Each number is 128 + 32 x the weight over its row's rms, rounded and kept within 0 to 255. Layers, rows and columns count from 0. Numbers have three digits each. The size before them is the row's rms in percent of the matrix's.

# layer 5 MLP up, 1024x256, rms 0.0555, rows 101-128, columns 0-255
115:173112167105116125146100150111143136173126083148206254107064113143086162111117153132107096104091140141209141157099097090102121103113116092169163153148110063086102117100177075131128103112163144120128138111126114129158111126123133072149153087143115152092140087066128079187136143135086103186125112122157161101128096104141108145122072177095118206094183118127092120178113114156174154137151110142039139120101130147123085162095119139096165097139101090162120172173190142095175097071159128152095123091133123113122184139140146119163157142158121059153115156066096097126143134159128117107094139064104129115144167136103120107112098114087134114214133141158188099119162157114136092108133138210165123135146149146190125115124117167116169103142149101141156193096098085136149138065102126
101:157163092159125151108176152069146077163142103121098122109123129112110136147102158125070141147119104093140155120193099089103089149120116134138157172105071080169141115127151113116117074069067133093139145118162120168159106054127091122159124097087083104130110115147170121087150113082132134127118151096105099119158141153150174131070132158125071176137151098107193120180152123158142129089077144149147116039145116177117135157083092170149121149154112171139136130121184105112125105145111091173025132106123105092159149198099097118150118133138086147150141118114121121127062114162187155176078160013127146097126121180144143124065111107128151123135156118069147098084156135142128120147066115162163198122118140128112113102118148220112188145167100079103137155110117195122114177099105144
104:134102193117109136141185145168099130135071096112096128144104173076119175081095155161080104172175101148173111132096127176065064115144159140084198126135146109110112054099127173065055149118167123100140106134161126192141083145103144114136099151155102115104116083086119110188146134137131108140095141072103169118122117137095168128145069121109161163115086120158156118123106106124120143108072084140149119161202120121152174214156125114130127119103076119117165139079114126122120157127163091197049121097093116126136133102150117076156175134162161115180112096096109101106142077131138149145104161076127134067093150091211104096124196170102138143135144129069164145134114122120157179136106133100087095132096073167142178103134115174158143156102108150186149115170176155115187107126148137
099:214116076109099140137149138102146117089090097191089183109145133095088200139134124159135142149123101136136197081095087160191103079138175111144199156115134107092151117131088145144113155104137177069111120168055166159135107134071119043136109141172106104103069093131151138131098144089107090158132132157164134132131168123125134186092112153075095163168177132169154102088092183128151107123096135086118225070112094164170121149143152128094132144140104102143088114164108126138137107202145087159118140126156181106100128153160058124153126125158116107105061099121112124145128117109079127165112162079058119129145136138120079123160134083113151136112071124129093110118169162182133125118102146198135179152103151148099093129129111094156122147168071090145116137100133101153211150097136162
093:104143140147183154119131111134130104148164060140153130086154102070171116127115088156113114124131156099105135110140097173116133150101099148185121166070180118109096139172126123085203164040060092132109132155164137066141138146162178098180184130171082170150046068128066092075123071101083145149168176142120119110152144136178148108172084113156157132127198101075190185177060116104117116102144124171143118083124123134165162144090137143106119162109129196138167131103170127150078123136109167136123114086066137144120149195178094115094163121114106187140137107095123116128188059117122165154143142132141120102090110183169118131150127135156093122127145132115085158142117132153162126120120098142122181114119144131150111104143156120180116113141123120123166100060180115147203091094113083
109:093195157142108119111131175164148106037167093112119099114146090123168171180178162149114089086182111093145181157157064069078107113139109110123125123170145135179080181129202150119181179105136115101100100152092159095150080098134255121127136042094101096149133123152131143151094089135085154121125119122158143122112062159123103111128090125103115170120145072147140141154147090128153136132183164165107134086119153169146180132137116128127130150097128202150090153080142067125064107147073143168093098160108187085148133126135119143081074159099139113201084155160107164072117099153120132137105137125134168121155078143152119143147147099141101127101164136099131139139084163138196141166143086102149100097116134124182156092097132116110103138143141117160151156137172136183096129136100111
097:176167145153099152136121121144164147170118072193139158133137155102137085109113108138156164103175116126129100117134132139117156182147058118091027093109165112082055183120135096113138132136149072139173100155118133102097147143109085133127149186149138138040129171097141139084122167158160107137158207092183120130086083123103106135167100094089178116142160114109146156134128128109096105168096150149184124103166137125114185121132142122123158098081134092110096078174071153087212195079133111077162134161100158124147094112228143107093102127096130128125113112091143106155141101115117111089140145139106137145085104142151132126132086174174134143104142169188185116161135041141129136127126061107150076151189151142135157176105133071112113125160102121098164144114132176177150078113155126
096:129108117120113123147132168112169103100119088132137098083141101160064118125150120090097092112121093100159074144176085157130085093131160169112175163102098075127097099090171111065096136111157152117071146119176117118179143132116159116124108144120084136128127116092088158100152137172135077163067096143139172147138060136136164138189130154070137141173144115141116142088105085121089083133080135153148146077170114172184144157114166147128132106118123134140191146120096181127092127079117175117095136076090196101111144108119119114153141054116163136136203069105111084153161103172171232092183121099082200124149141123144112108060128147161121093106138131126078167159103181140108088148149136185115176115119139120177153176133133089206088142156121147178164088183130134104139113145101146
114:099156179136142097129124087126165146120110131130193145128139106138127138093158160161116104094136098137127142116114150159054140140108160122183112153109140145129030141047121042153157162128145070084131070149123168099120146106168133115136064178127082131081124118105124140165135126126114139141133137129135158128114165123098101161166111124112181103148126093201169157122054099107105163149098201172122168133131101085131130120122140137104106147129102128132131185142147077116128236186125195136165116069164126069115125071205108118129116131134133091124120104182117123109160094107161154149165157162061171150090058126118178087147110182191144070100147187116130142085143146137184167085110140150115141145102076130122081151125118154105137162127162074171118154097141127063142145148099084
096:147155118124180135158122102074144131120154137115134106099128099158130138091103135093144151080096151130138151166117107163149135091092063133119208133089059146160119128111174131116113046109110066136119134119106197156157131164160161123127088181141119139129183091107135092063106134142181126116099149172142147140108093144149119171144122108128102175101154044169167142148103151085178105137144157122156123106139106139076116173096088115112122145132139110102140096179104086136136085132170084139124137166107172110101129080133117151223150098115151123140102136190101153087141053110175134108209187092131165170131085157114093105070156171135077169065123050131164084138137127127067081146118129131145068123133102166131168142160091119054152044140125164135146144143115190161164125125113113
113:127140146169141103125094064146091187086131147157107133158124154104152203147143123089179118182143156127120187140080100152181087087125150089142108188167101151107054153137146147109103099096083143102068116212157113134117144104178158172123158138105107148089130080113137099105120112107087100118108162164158112127165123113135142126124144124110135078145162151164156122132124112124102085087099151141163194160126065087100122166098113077120183113156133090115140158136172123159128092190125117076131068110117132083107140125179117208155148107171086103067109208082133059173110049134143122167152192127074127149082134141139120084128121138106088186120133187157118134144136157163139072147126060097141088095125156099109067146119115178135137185097127091132139198115122123136149137114107116
110:049115166089210119112075070105062118151070141136104070112145137108148134095112095099155092080099156171155151117160126212097162196168079057106133152142092152095122149078157125085144134073154093082142176137149128058105109148121188124092148159132177093133116104187144142104103105102172083083121129148129127084147067109119174142142129115145183158122172087116151144148171069096088108098134155121102124129153164127152191142131148155157135135172125197054120096207135104107138107055139144141136135113097189155149112109154157112160182140172159168151139104150114107128131125171123128153121136127128142106075094121128117131109166148178104128121140116078117114136146150087120120126055071126100069123080163168116153141156131116103149102092081143116134160176124154086125141086170109
107:057107167204136111064149119142098160125122089123092129111160155123187165146069062167124089147152139129131143086030120140091113160121126113140132124150132104077112136180122159127190041094113148079125178155108113134124119159123108117158088155087141070120063116124231092143090118103101128164151098167103147084120151122077148114080117167140122196110139095108127031153130147138156111142153144096145233068089132162104145142094080198089171171122096147075137123129148144105151138155162107183146101141133156141114138159137142135104131120133148145138178113132114163127089123154135180166097124119163174073106163106151135113125165160118130118181113105081158140135154132146115120200118090083159117122083162143203162123102090112134152158138141107137118166120118112165120081126104088
112:112119123139169091058189140084128144104164071080107149144123148156131175144129128165102105166122082116165110096113106153092089138096112144124128132123143083140097106104125172169117165065092102113127146136191190074146157146160174103175152074127114151093134126132121180094086137138071143078109146056055176047129081126130149111150129161104152134133205102116124098107107153047160111125138161150129125102073097105171136195131102155161142150152094123113112151114141160080090177128113186142144089139120170110111137129139114101122089146097149133162135117096097066121155095146134136092108118108078152127142112139143145126163115111069162083111107197102103139109134139141196126186179180152137132093160113128134124134073132089143197112129113120158160070057162206161102198165147079
106:162121095165096145142112086110064125122159090139113153095129159082163092129166176112115095153176177148137110101132124150181087122105088115138155175190102156104180133146170116102139100149114120100119118168165132116109096113145168176129157114122157083161148123155104170164120104181129151107180150070135113150122116058096170104069092162090153165104119133076116107154158125104155103135121203156119163155126130090125130110107131096112136118073098121119086060131099214134144095094150132136169061072155187120113189159176118115116095115165113085089070172115140135138132181077113138119076164122124105140115146206114109100170154092161037135182135159163139113114086123170054152112153141090170087121167140174160090130099135169158168199101099132104137165074160096148114090114136107
115:089107086104113136150126080086101188105092119165135105140142176125117172152189172179156165065107107079126088118083064136135123123131145176123121141138117127123152110098145156181164142133116094087115157202142134162111158169141175111135115154145127048100127055081126094114083155150192126099186129148114091162118153101114135134090085166086169117094119136128122134137114152144146147128132161128119124137139132134108168129099193087180121085128124097118093088126107136130102184148188161129119125111140141128157177110156130157067159153147153050159114118066123112156115137117126160181150135109103125101096149115128114100118075217171089123154095119154103083173073139239046099102125187066110156132129155116077112163103110144063137219119120074137144122080136102135144117161129127
098:108106112246158173100144091104095155142172149137097173142061111145111086157145152217156096083104109065129097124112170091088134112084075163132116091170087157153054102116208154086161176113155149127108175109142125073128129108107168126105159130087156084133145156094105100167100178168127143166165115173117132134134155057127126154142159169130123090111153096145146081091131109062141148165128066132111165145127155077117099081161111091091156158108118145114054170080089134139118127073129184112150137136189165129099161157195161121076127118149158089136130115117133080108107076129142091172121185201115082156103126119170096099107104094131105116139079138177142144153149134115112091115129083156163135099155176119138149101092107107085089162114122124139154135084150115139127145129100163
101:153156163100124175140176135083105143135125079098173162121217168121144175096068110111069108105168112102101102131158148070152112138092128198101156140087151140109193104138094141187140143094086131101123086110119132164103090103139137139097133142217114124069182057110137187131066126187091113091139111103113141107094126126052128145139098107116175122114128126129095124170130168092126088103144186167187137072121168114106177101094122176096108078121047098109113134154157118135099109077155111139143098097079148159118170114135134176116114195148149143198117117153170123143079126158115136135132149113066150113107140148105103099120084139093102088211145153128118055109091142149161138106175174120127074093124119136154128165080113172090165157127104156122151144122126122087138106191138160
095:134155128115117081161108135121138119130139108117102157125158131069124136160128123092083144084171113093100217124094115135102108116115113121153091172115181185142100123081104132098189166082091144107105097153120164078109082153133183120157131119161102122124162108128112144129090158192092157138178176098134108050129073121147194142117171108106141160169178151100103093137124122064197036132111165136134165127127165079166060084147148173117129154135087084154081171161114092121099140185178115182127126127136126134105189137139149109166165125081133105085065038153170106109151100099153170091098183086098163104158114187137125134094130129083184138117156139118163109096157149137185087156166147135115165076152105105120121149105143117138121110157167111135164167165154148074140150176103083
108:112043152142131141136103131131110132120119123126200170128158143128190118219104134114180089063133195077168142128078104132184147118161176053158163158140070169139109148154186133100132096156110127136053124161129183118204082085138122120113173069157099089109109120148133164089141154127202134127148125121115093096146143091127069165097099204167148079090160162126152076126108128117123170110121128143101179145099090088144110108090218107091197173120124150120153128180151136135078122124131180124147113115111076134107148133113159189120140147160104142077076116116080063089170175143138112108130190112134144144150120138133109093126152104131119137128113113167125093125181148152169146060066104124148138125175172208133109105111083124110127140151124099127139122154139123145148130137117126
116:148142151133157150090082102140097184086166138161137156078169166180137142139139113141146100110126138113126105160099118153127157151111125087164125147116120134104175142134151116137158092129142088058114142187135106068123123085068143108167057119145114123069101126172163104101113107048101150115120094127114102115122090165126152147109089137075096173126107111114246076115105192083162177151102168116109118118095090164139101144114109160150131183157073203108096126184091109118200132086132131122160091098142211140180186123169078148107105101180135111140102128187124131121155125124148174108071153133126108109161120126177094094099101109145127164150091097175126047177114137149097077133131083123165157165136224173140169122092137139131114159135137119131130120129121175127153188102088106
117:159112161162144113089145123128123147174163113115199147080147151142133119095132113145082172085084083121125116095118187079179008187158175066142114157107137123070084167124160110130150115090081132109194153091093080115149191099177134137087132177133106089137133090087170124178129140150113109132135115074180144139150160113111108122159113080111141138132091106116156150178147146073132086137110196162074072146112097107130112123073142195147115100131126133133118124105171113174147094130143110100105126160137177151175131152168077161090138127154117117118159103077170089101187055113136161158169182143113146126051117099127137096067113134142094053141065161168097129141136081167138141131110116089160124137096138100114132141125085125106149167145100102109177128124144131077149135072077146
096:156089141137099126098220142109119111032120118148125196092116150161148083147078166130141091070153119122138132123132150112157104164155114115147113120104074086116128167127206146147183141116162109076110165172186105163127103160094144080098119114124189143114197123114131158114095144122135114127107110121148157075151143085126143113107154147149117077068109112111098084136182112131148158161176150185121147097153107119130149141117098210095091170168115152127093108140096130078114177091162184165156107100066145120137128103197119080121095163105140140121132155214115146105063124141103136095118113102119129090137161094112083133090090119134073167126059136079089096119205141106139160114104159110139123098157143174091145216113157059130135114130152158134160155113189155147070121165128167
093:213176149158132123157109119103125179134136141142176128105097136113113127103113083089109156142178122100135116147133101137175068106186099105134092161121105115154156132140141108075181135123154165118108137204105164111135094131102178098169166165093122143100160106108062118128126153129134049078104113102142105154139100137110176137145164127120169128137132111102083140107120105109089102086152141145144165113167168093085143115077120137147128179081175147131129067151127177123181104142158146110114118129120210094018117099116123162169100160127192127108104121192142113147182098199121152192142118107193143118179151143142143122132137095127154203123164205072107062147167201107139192129101083132139186150153176120111176080111119155112113127149124108136113102170121167121106105172145075
097:138121165138077153184109083102125153153156141060142178105087114164153100147098110128092166158110098139133040127095097129093108136105187109139159132132101132131131111160130105101107165112117103124100169136133143074174135139114111125114106140128139093098125111177145107138144108140111184066191087136081106086136045118116127155141089127115211145132183122140154133181060149112140139103090160148146156125127152131147112151147085173184072138058126139092101116155084132089150133166123172124127142149168102149125162147206119110178121088126196105100184103181118172153110115059144119090073125065115108111119123122156106162139074104168115113154151173175104080119144097175109177082060130137140082200067087132121158099140080151080117143171088146142150096114140114202094131106120075
103:117144144169106096141129106184142098132124124132118135115107183148089146148110193103135074117090055081164152101136151143173094119104127069139146143151119111135093080047093113125115118147087113124211132155175091130115103149137114141187106134128163106080167146063113143121128147075135143078126084046123177101148070152111131099148035119125096117077118096086131162086162121138183105105077171106071135155107111080174124181091151135106107126161145146144122120138164082091126136114107161177119145080115147106079170134194134118094127148126150145204191077158159114166143122180158121091154153093155179088117134137147129143097143120134106121084090087138159134165097130097085150133109182127209107124133147138141140069119093150125206182159156110140159130124148089156193145179167136
100:157112148172041055035125108140162089119136134091163088057101129123050127169142103167134084134135112091149113089084149098095096110146135093136155108085102115158120088112128155223097168126170092131084151092155101137115170093142096088105107082137151136106125144112127160140132136085143116113141131083092113115130136026076105101114092168123135127105169113117130069150119141126178142086124202137076169103124102086131146130111134149165135083117142144120134129204137138087157123081136095128175148120122161103102108103128146178122098172142134124142121123102154134189134105066172142119103123183133175117149152112143138138100052171098134187166143146190158105123097095152188086104175138156193133130112142175106140140119109142182086149157131142111101116074183109169144138219119139
093:164104126115118184100104182121097102091096105115151104085167081145161139127082175160084089114104120120121147134094129144164066140079107064105139144137095163153160166118179091063189138119110122110160166196168159107159167169144125073142152129115156112153098065062168102106106135095147137133101156185122149099120097115101162134153088152129071125126173101115165145139181145151117135143090102119107165082196112119176151190146106102072133151132149198116130101147054175153104128164195173128075106111084096064131127112118110230112110118159123182126103128142153154152127125160086180081125164151142103165128212149096159131103180164160079132098145124072138134110154106082133144117142118137199126106062101139148174107095092166114137125120120123141125143124125177150118174121104155
# layer 5 MLP down (transposed), 1024x256, rms 0.0557, rows 101-127, columns 0-255
097:087116121133229092056154079079159113147151143113174123079188102103106133115165125102148119178129106147095139114104127122169124118143163128115089087148094072160114131121129127165111080107128152168111086135098123135115097106130195161122101130130114121141097169076112138153134140093101185159159121116118110137187042084112101146104117173153111074187121111088143102166116127112142105108132093102120142127161211136179158125109149152121056127110073155076116174087151144129107091126133153123115094132128050145106100161072182100092134111168192080127154089114110103144076159138133103144138147132178170099179134133142148102147171192154149162176121107142147085164169144084100143131085087166106125085142109050138113131162065130096101169196152180155138142202166095103150091113092120
106:131106187127085144146138134120113118081125151123074117166094120145216117109120171096131152135109061105148111104110119156155116097095106135151094104145106059137081152081112110097133129214085114159124153118112111151106145112147133052133120133117090102175138149119137085084109143106071066188147088144076129132142119073150121129142178054146216095149081102122159153123086148109118138112140154155081121146159169083110125180161167103161208124139108117203095098099092189138174187150159173075105148146125123099087135138183083108131182131140125145141131118110148085146130151112133122166163146166132096098128136113136171127178175200157102093145091129209184114095108144176131087116158097213129172134178109115095165120164164097147123127082095138104104129127157138120137096123145069
105:100125171091091164196123130085187151125171172145088139116163136147182183148114106159090108105166114169193086131141139105085109087104210145134131116103137100140152144123191130163118108158178142102148160156142119090108132164097126048095206088169100126088115142186112078197137133124086099144209141116171150044099109103152103082144166093170146101080147128118124160094095136144158144116087158102142084145153175129145129165135168103156128127086076150110143076148134157124167080150084169164116155079092178132145148176101141158125184104150164109106101140086123101137135098132125171076119130087137082083181145201124148128073151126092157110114159130064132146123090106130135076146178079096110143111100115133130070111198135149136117133140134155163119091148155109154107131163146178
100:122151130078163192169085145116118125141123133149106093098164146162184095074081148017122088171150163132132122138155163052174128168070108115125121080167137106130156118155138151054162090091131068111120176094122158056101093105088116106123142083123185134104167153016098163134138145179156115113138164172122089135138129116137095093130112110145143124124124179177128161112149123136112112120084070113127118132162181183170095141150095159150137154103139111115152163125185131111115126047094153090109150069091064174165161117120133115076157087094107119131171151186096135143136123137130149177149093172116091125122125174107201068126176133112156129143174129110114146159116118118087124103162148085107122137127116139131128101137157171121137121137130166064186094086081117054131117109133144
094:108111076157130101129141090180103136107151157178111113054121163148124121166123129144126164168117127136069166104169128095144115172146032182103147039144138071134084097148179167120164084130102153127114138151162146127117133084144062165135136098087133133150124122205110146124105141153184122187144120109155142165105136114054197108089110092147085133158196135118152114102131130132154176189133150133112107102185119087157128170143108189050181121098165144126122121166122163146143090099108100145035198114145153097101167172122102154170095113140106123143159094080118166151085124107089156108099160091130095161087134101083130117163152139071164121144150160096142124112217123086114152135153163150133102127169094083152177155132125092088147129114151183139099106160086155115107157163132125
092:149086139126102142131188120152144131111167172150145170197140101123119153111122143131109097151100143165151065122106145153169134146086144156176074141149121139101114108133146064169105110143075140183184133092151105186127155129189089145187128085145050198118147138120153094147206093115131162177166173116153079111155147158122160130158175083050149104119171103074058127085138101122144099072125116096129159108073122097094126125091137047128139105111087163139115089139141138118105143117224158052123113173138104093067106104100118125130136176074112192092161125093094120149143140099139207115142173130145095075114100099088125155092148148120143137161109109158136105192147119159129094131157136138096113181139149106104117176099195141118174093131077159141106119114122095111165108120158125
108:105108135130145172202157131111152120135048146154136137070065161112167132146125108148139154147060159192158112142179123173133077118175174150151101113162130097179147136150145106100191155165109125096136143151124101124105152108116145091071166096091108140191167156139119085172163111167097093185098140103076155121128112065141112129136172199154133157180097119118165136170066132090097114089092124083108126101098116113066105133122109102055175134115108129114176112134170116112140157094164146145110114124109118138111130111116133155169157166143198162144064080092142128133103126170103097059105130133160112092135192082132093130125181166139122154119131131198127095120102181165095045075117132164156129150053120096080110077109156093090126198079104145121126147134131097144140159170150143
098:092094085123108097102076156178170086155139157108120137160103089133189151170136091167144138173141094145127121102177174150159073177133104101116144107152117112163075083175138129160073095076113085101138136140075108110155136110149129156176171142089135071102121075128140118150150080135101111043121192119151107126068093082149166117140199107162129134158151128138141079105155110127096104156213131107082162082123130140040062112106128098081097142174099156160120159095140083101128140169119141071153117096136178137134132176123106157157116177088152154114108137109199142080144156187133087145124134158115147154129138092156151148143152104120159174156133168115066116108112109106137152131115106079136083149083088134165167080119177090124188155103119121089099148110114131087164219156151099
115:087097158125138161163198144106100084120080102158117135111142116123148187147116138162177159130158186106047120145111140144142128135105134133097075162176184210158153081196114115138130141145111152144110110138132111111137126100156099088084116143107168160139157145047122127135109124148123129087111157151134125159124113145109061143120082162110142117082123132071222094147164119099153124184097171126146132144082081128088106146073082093116179186114103136141094123135125144109134118135163185114087135145175094136189130121130180166072137163053107106134152141145119108145180163161130138188171183116121163116083125143146136142096075200162083169145123156130066136133135146169102079073143114079116112165129072178162086121119162161080067120122157077124202107150122106086144157147168131
108:112137063149079132066143176103094103168096135128133096078159133113111095107188143155134121084116172060107127143176102115107105146133138142117169096111118143202128131103127146150085063157157150070162110117153146192136074053149162133100213129119106151104063172129110157157085156111056098130181074138094092124109136165116130081161096121103135134133168091118164150112089126139124123121154125154152130119147160122162098149106130174088143094157161129128113085121171133112131156111099094137135169130179108185083211116050173140123090105149192078081117120087105122121085163141162125142122119101111162108189139075137151114162161095118173031155170133157157149143168126096107198186112168149175129114108088125109100128126130098146147120071151115115089113113104099096169157119178092
093:137109137129136140102106156096202184133136096116093102096098138172163179127083107124145126155189114140132160133114190195131125125156093093151082157108157112162117094108134130157054116118060162183160206156174111136114136123116125141175161170137101150128150161157161174126136114075099088118134178155135123068140139158127148099097129128113107147069131168048106183070140131184157032144075163139101116133142124121156136093081078183103143124135174148095073071164121087060095165101142126107043136092145102123105116143085148166106129158094091087138158150088121089131089132155115114137171203130187110162148188128149095124196087180144122160116154088159112130109131082092084161143124132138127140154149129056183120129131144089120094150129154154146136134120088137090148132121122168
106:101136154110165164094130141120141095102152160126116120088099150094110134130141136126160154154084121097103134160195129084125100133080124065109074137105170161120205163073113172144150078099124125090114126129124119163103126120171150112155087120189131131091164122162086122092209128156123135120173086105154189171135079154080160142129183085118210200172117106155142112116128115168131114180095138101099159106165129155130145130167147067166115129132135074164107093084159027057094114088121067166056132058135069151139118122124131177158137126158079099142104143107157106157126116113138079135127116145080105136106114103152067154141156081147111137124119150161083077155160129099128185150196149105099104182119133165110098105116168135140076159140109136123138100108135128106192189117133196
114:076145098149103113106163156137126097125143121111091067107166060109151071105135113103156113101138131138149140140111151132150128149125081205151122112118158158066127150115141091140136132108133157113101191107068151084104142185049097225115174100163154087187113156089130106084162108114086146132198148108130137106114133103139173144151183164134085081146115147157122130122063135154139109146097093146168204090100154178100113154150139134161123107122103077140197132165154097123161128075108151130166170124112149104147100146068158154085113140144146118111129089127111190164158088173155086172105102103124169073120149141098166147118162128039138098093113128138182154133105122156124144206108121134057148167085098132118154101087134119107145151091154111078114144146085046202124099134097103
111:104096131151121081108125126098139185137176095218153131128127139131032169133073124184062103124127094108124156086095133120122133187125172118143072106167146086142126150113148136133110204117124146105101147099166130068194103125125181161118103179080142109129164118108190106132127108146133131090141114109119169113151111144183089123127132215124135178098114115145157078163118119103149079129115147142095152118163150111132168108126105161093149165161118149053116135174113108144153160087127131051165135200178119108148093152112146082120192164136174151124114155180142185126108166165070150161128166145139117135156127140148118112092101091200095222084117145087139123104131176066125084083121129157169191097127064127153119099110132109103141100113121165084151130084131141101095119166091099
105:123171114134114155145111151124136100143145119126120111101064162125152170120081158085105200200183115141222146119211168150122209170112131112133108132112190124110122092143100136120133138143106090132146136164133113184103097064169121200091172138121176135151189073131169186068122114140125144119100102125158154163077140139130112127126143128051164117097163128136116097138081103153158128146094141111116130087143121080142164120129121117055161122171114115105144090156094112097150174178130140104174165118146139125034091122102152104161147136181131110158144107116127118122170094135097030094064109104116108149127146116139138164113123092092109133069183116221194083131114137162126117078123142122133158134107132122145140126090156143124143151146164137095135158087121166113036129206127126
112:060102149053130141166143141151173076171169074152108129141111102136178104131133104157157153139100129071151134105102133136172142111096119146104152108169158147137186098181131136148107073059115141147113137117162105150140229124148162175137145078120145168106098120157158112111134139193165159126139086121122174142120094114151157139093098065100198103133106116112139111158145158072161149115175068111139105113104093172112154133122142116128160120118151132112081116057132136134103122128103137129155141158120127088146156135118119145168126079187069159174178109131163082117149105153104064142167149092161059134064167222092127127164099144112171153111090170147143097126116089146166080051098151119096145126143132120136059109165079202195121145119084094164106072103101122135104115179125088
090:093151086134117144108134140119101119124125160148070114045149132095122079132152125137174140132156145083183158138115126114115151119152132095087122143099109194136181118116164176152162123177123142147123206107197095162115132147113135133116156040107132144140107117149143089099084063119111131151124177153094149143112145133124134138116090127123075117056130147089125086140119077121114126107171149089163111096106175128113115111174081148104103162133084147136141142159147097100142129168147198097145104161147095150121141185136166130126083136127175080110072148124086050122115124120103088136195123085118082155166072103227066126081186129174165133141118132161115126169165141107085103122202070119143102046101103183158120120076173120111148112091130180074159105135127192180114173145129160
095:097124118092104144180176136135166145145130165164044165134083202138147167083090113096153118133180133097113158158134119166155116120074048118125118100144112115198147091150158099127140197082129149147128170152171134108126140133169125112089097101116138140139162083109156153099163150116160147134128126152143124144151136170130192153143075167143081146072074156111142151115053107120189169130145134179180139074128125134183131073117107086126078116068128157051085160114144084136180160097124117105113149135111071169141171155148124099098137103128156069151148136102140149114145101166112143111196137157157095158024127134073089113096144141132118143116136096104086119111129120078191112102072115089158155083195117215172157161089123131129119160125092085118155124147157146156142095142111154
094:096091131107086137101143139120137096115142140071139104148118125149169156117144164143111146142150082120151126130221123090088113133094078160105101156197190102143108107102073098168090126181120114167135120079168118148082155102168092131092164093056105141130140093222092215121164140127128109195121142127156103139142145089125134142077135143109083073128140108090132137083169134162143094130163152118107138186164180178184144122168118124105118099089161132207047127127220120113115129127094122145152073122148125101087087093174141165136138109105106122126149119107099142139152115116130149129078095090069158187159128147152188133121113060090135129128149146070139110109113126111151210116062135117134121070150077196100098116157132122084129127142128098119184109148116127163113100116189165
104:175118159151160109087146065071133079086196103119100082153159165078118128057117133096103097108189148128139093165131123135146113098133105105189094104092131122133175121109136119080139131176106126111097161127135157086195094142120089177087137102085051130122143098165131147170125086140087116020101087138113176103176160109103129130194117127140085115130169146100098114126127160133116134097113114148114127143121142105103183096128135129133103198170118170101105102098156146106125141123138114080099118187120085070110084159142167164118138148163198118195139098093125101176142141156121191128138086129151164102080114145091166097107075169144196113134138168159159145158113164149120106059075116166106146163145143117146126120083079170198123105118137122071202115107101075095121156143143100
113:158116131180130167127138109123126150082138118101154114150148179190106071106084126121110156101096075140125168090113123092181113085118133109132149072091109147121160126123125132113112049093158168099191145113117119101147120157098183105134084140198124100082184044118089128134141115157106134112143170152127151105137181093116162136102148150109087179100068140146121107151174096088126146179047126195154097059151113160180055140141162119131097124152081131063097101163139159153166184063134157138122120162132146171085123169069093151162081101148149157127136137183141120074113118092134083142117118148084134137200089141150132160130120129148122110109168118122119135113189156146079111142126153165133156154094107077127105108144124192102105182152116179153140072215121096114106108199142114
118:135156173179092095096104116109150119168164048102130102075136184149118074117171083121111158205069143130158172030087170108101103119107153099150185129182147179142131156131136128173112113119151092109133055219111144113128168160150201094108134115143143094070124109071137085132126104158122180134120118098095117140134153127103119118082120179133208121160182082131106099163123139131143082094109163071154133130093144182113141050117137165096130151112144119118071107122160140120200127144147086173155129089102152124161115154113142209129116123155124114145085165132143140124125108162081131120123143129149130172106135097112148126142182108118129093164138132204101105094145135158148163078102097101140079155115154100110119065092119133162125201137117089119092138151136163063179164088126130
082:168122123070096120151133121144153167178134117130066194100055124130120082119132150132089076135153167150065147101090116190158157190114154142177122089112093081091107120135105134092098119140112148205166120080131153173084090110148147117173106165069151166083137119212108127175032139089129121168086108172128074140084190136167174154122100068107119109163164167136145186123178173083160138123146108151128160118179159133143127123101101142080184151115091118150116162167119157188132119164152134064152104147125152137076135149101109130083110084089140097113153142125082086083159119114136109113121138089119172090049122103147134210120105170127143129136162133101095140100166133162123135107142143152100149162157165148114199131127145132088145089137148094112105139156093104166171166114101158
098:080135158117184165109117131195143099140105135154070116137241145135166158174083168187099100122063106132149078124143127104141127127126087201103162143122094176073082154135076101121079087106152118115101156069161133145089158108144108176109086137146151115167077184153159127088104111123176130090135139134112142150105131139192152107180093137123151081171071149037127114067125126088113140168190104129171103123132141149149078140145157138127104070184136130108122166171085130099114113100079111084108139103131102171139112165104121121144118100119159155165135095128124144162109110156108100175141136108081185110097102109122121118137078132119158047100114091164161181113109145168101105122117107161128115183185063122141145167128104154148188171085154141092093149060148073136116150110142113
107:181089151126074064131088140185125153066115087133069165113125128125119108114141140128119115126095096128124155147165161149118134120152103113122141127127173117152121104066144192101155110133150145125195217128122117096090090117150035131120157124102098103090154127172068143165123206044147158150121141121172120106125128149106140130098105123098063157092163155052109072083101174178130153113130129126118132099127145123144170126193085169069128100078088169160160073132131150154135120087188069140114112183158095155120131129076123139141119190132167171136146176115129102110046124133129137121058109135160198108168150192053143142144127183149131103155071188067134126106117101109147169144130110140132119111124146168124084153132106143164108065141120110127134131131086134080160154134130128
095:157120087117101171180199111122139134113182154153160111102185126189115102136083127113119213160126079120156128094136117167099197151145100118105135150074123132098115128146130096068120107128142106152153108136113054119110130162152098115158165088107162116076149125121182155159109146121190109098126129157106189121162117073163080141172168079099086114170128151125127065127130095116118130071190117076167176188157143097145135117089149129132122083195104111115117158138083066132125135118073108117127163063046119109179132092117139112138155135113136122138149084149156130112147131155083179146136092143115157111105131123063099113112122148126154145072138174101125107145155119144139189128097142173076089137235148169131166110063120084185097148151116084120122174090116100154122193169097106
103:134166122144113162186131047121098157162150110111124121057143123140163182086125122099093126127141115184220106167139160196129198103144066142090141104149125169120164163088159168076127067166076135121081043113060129110129093104154122173159198164098099129104127127148138134165145191072160125100108166114106107160144067112190127103079140100132102130092101144098081144079093139091137121193085115110090074136129166158110128125112124090147135111129132148118141160109173143154091045149168093162115149080084138134104115118162184106172130107174117144128126125087186180113120108109169161123146160137089129098126167167166141088142167149098148117121126171105117085154134121098087179093091140118120099081109142159129137084131132169096126158198095154182138177163120135122116136130101099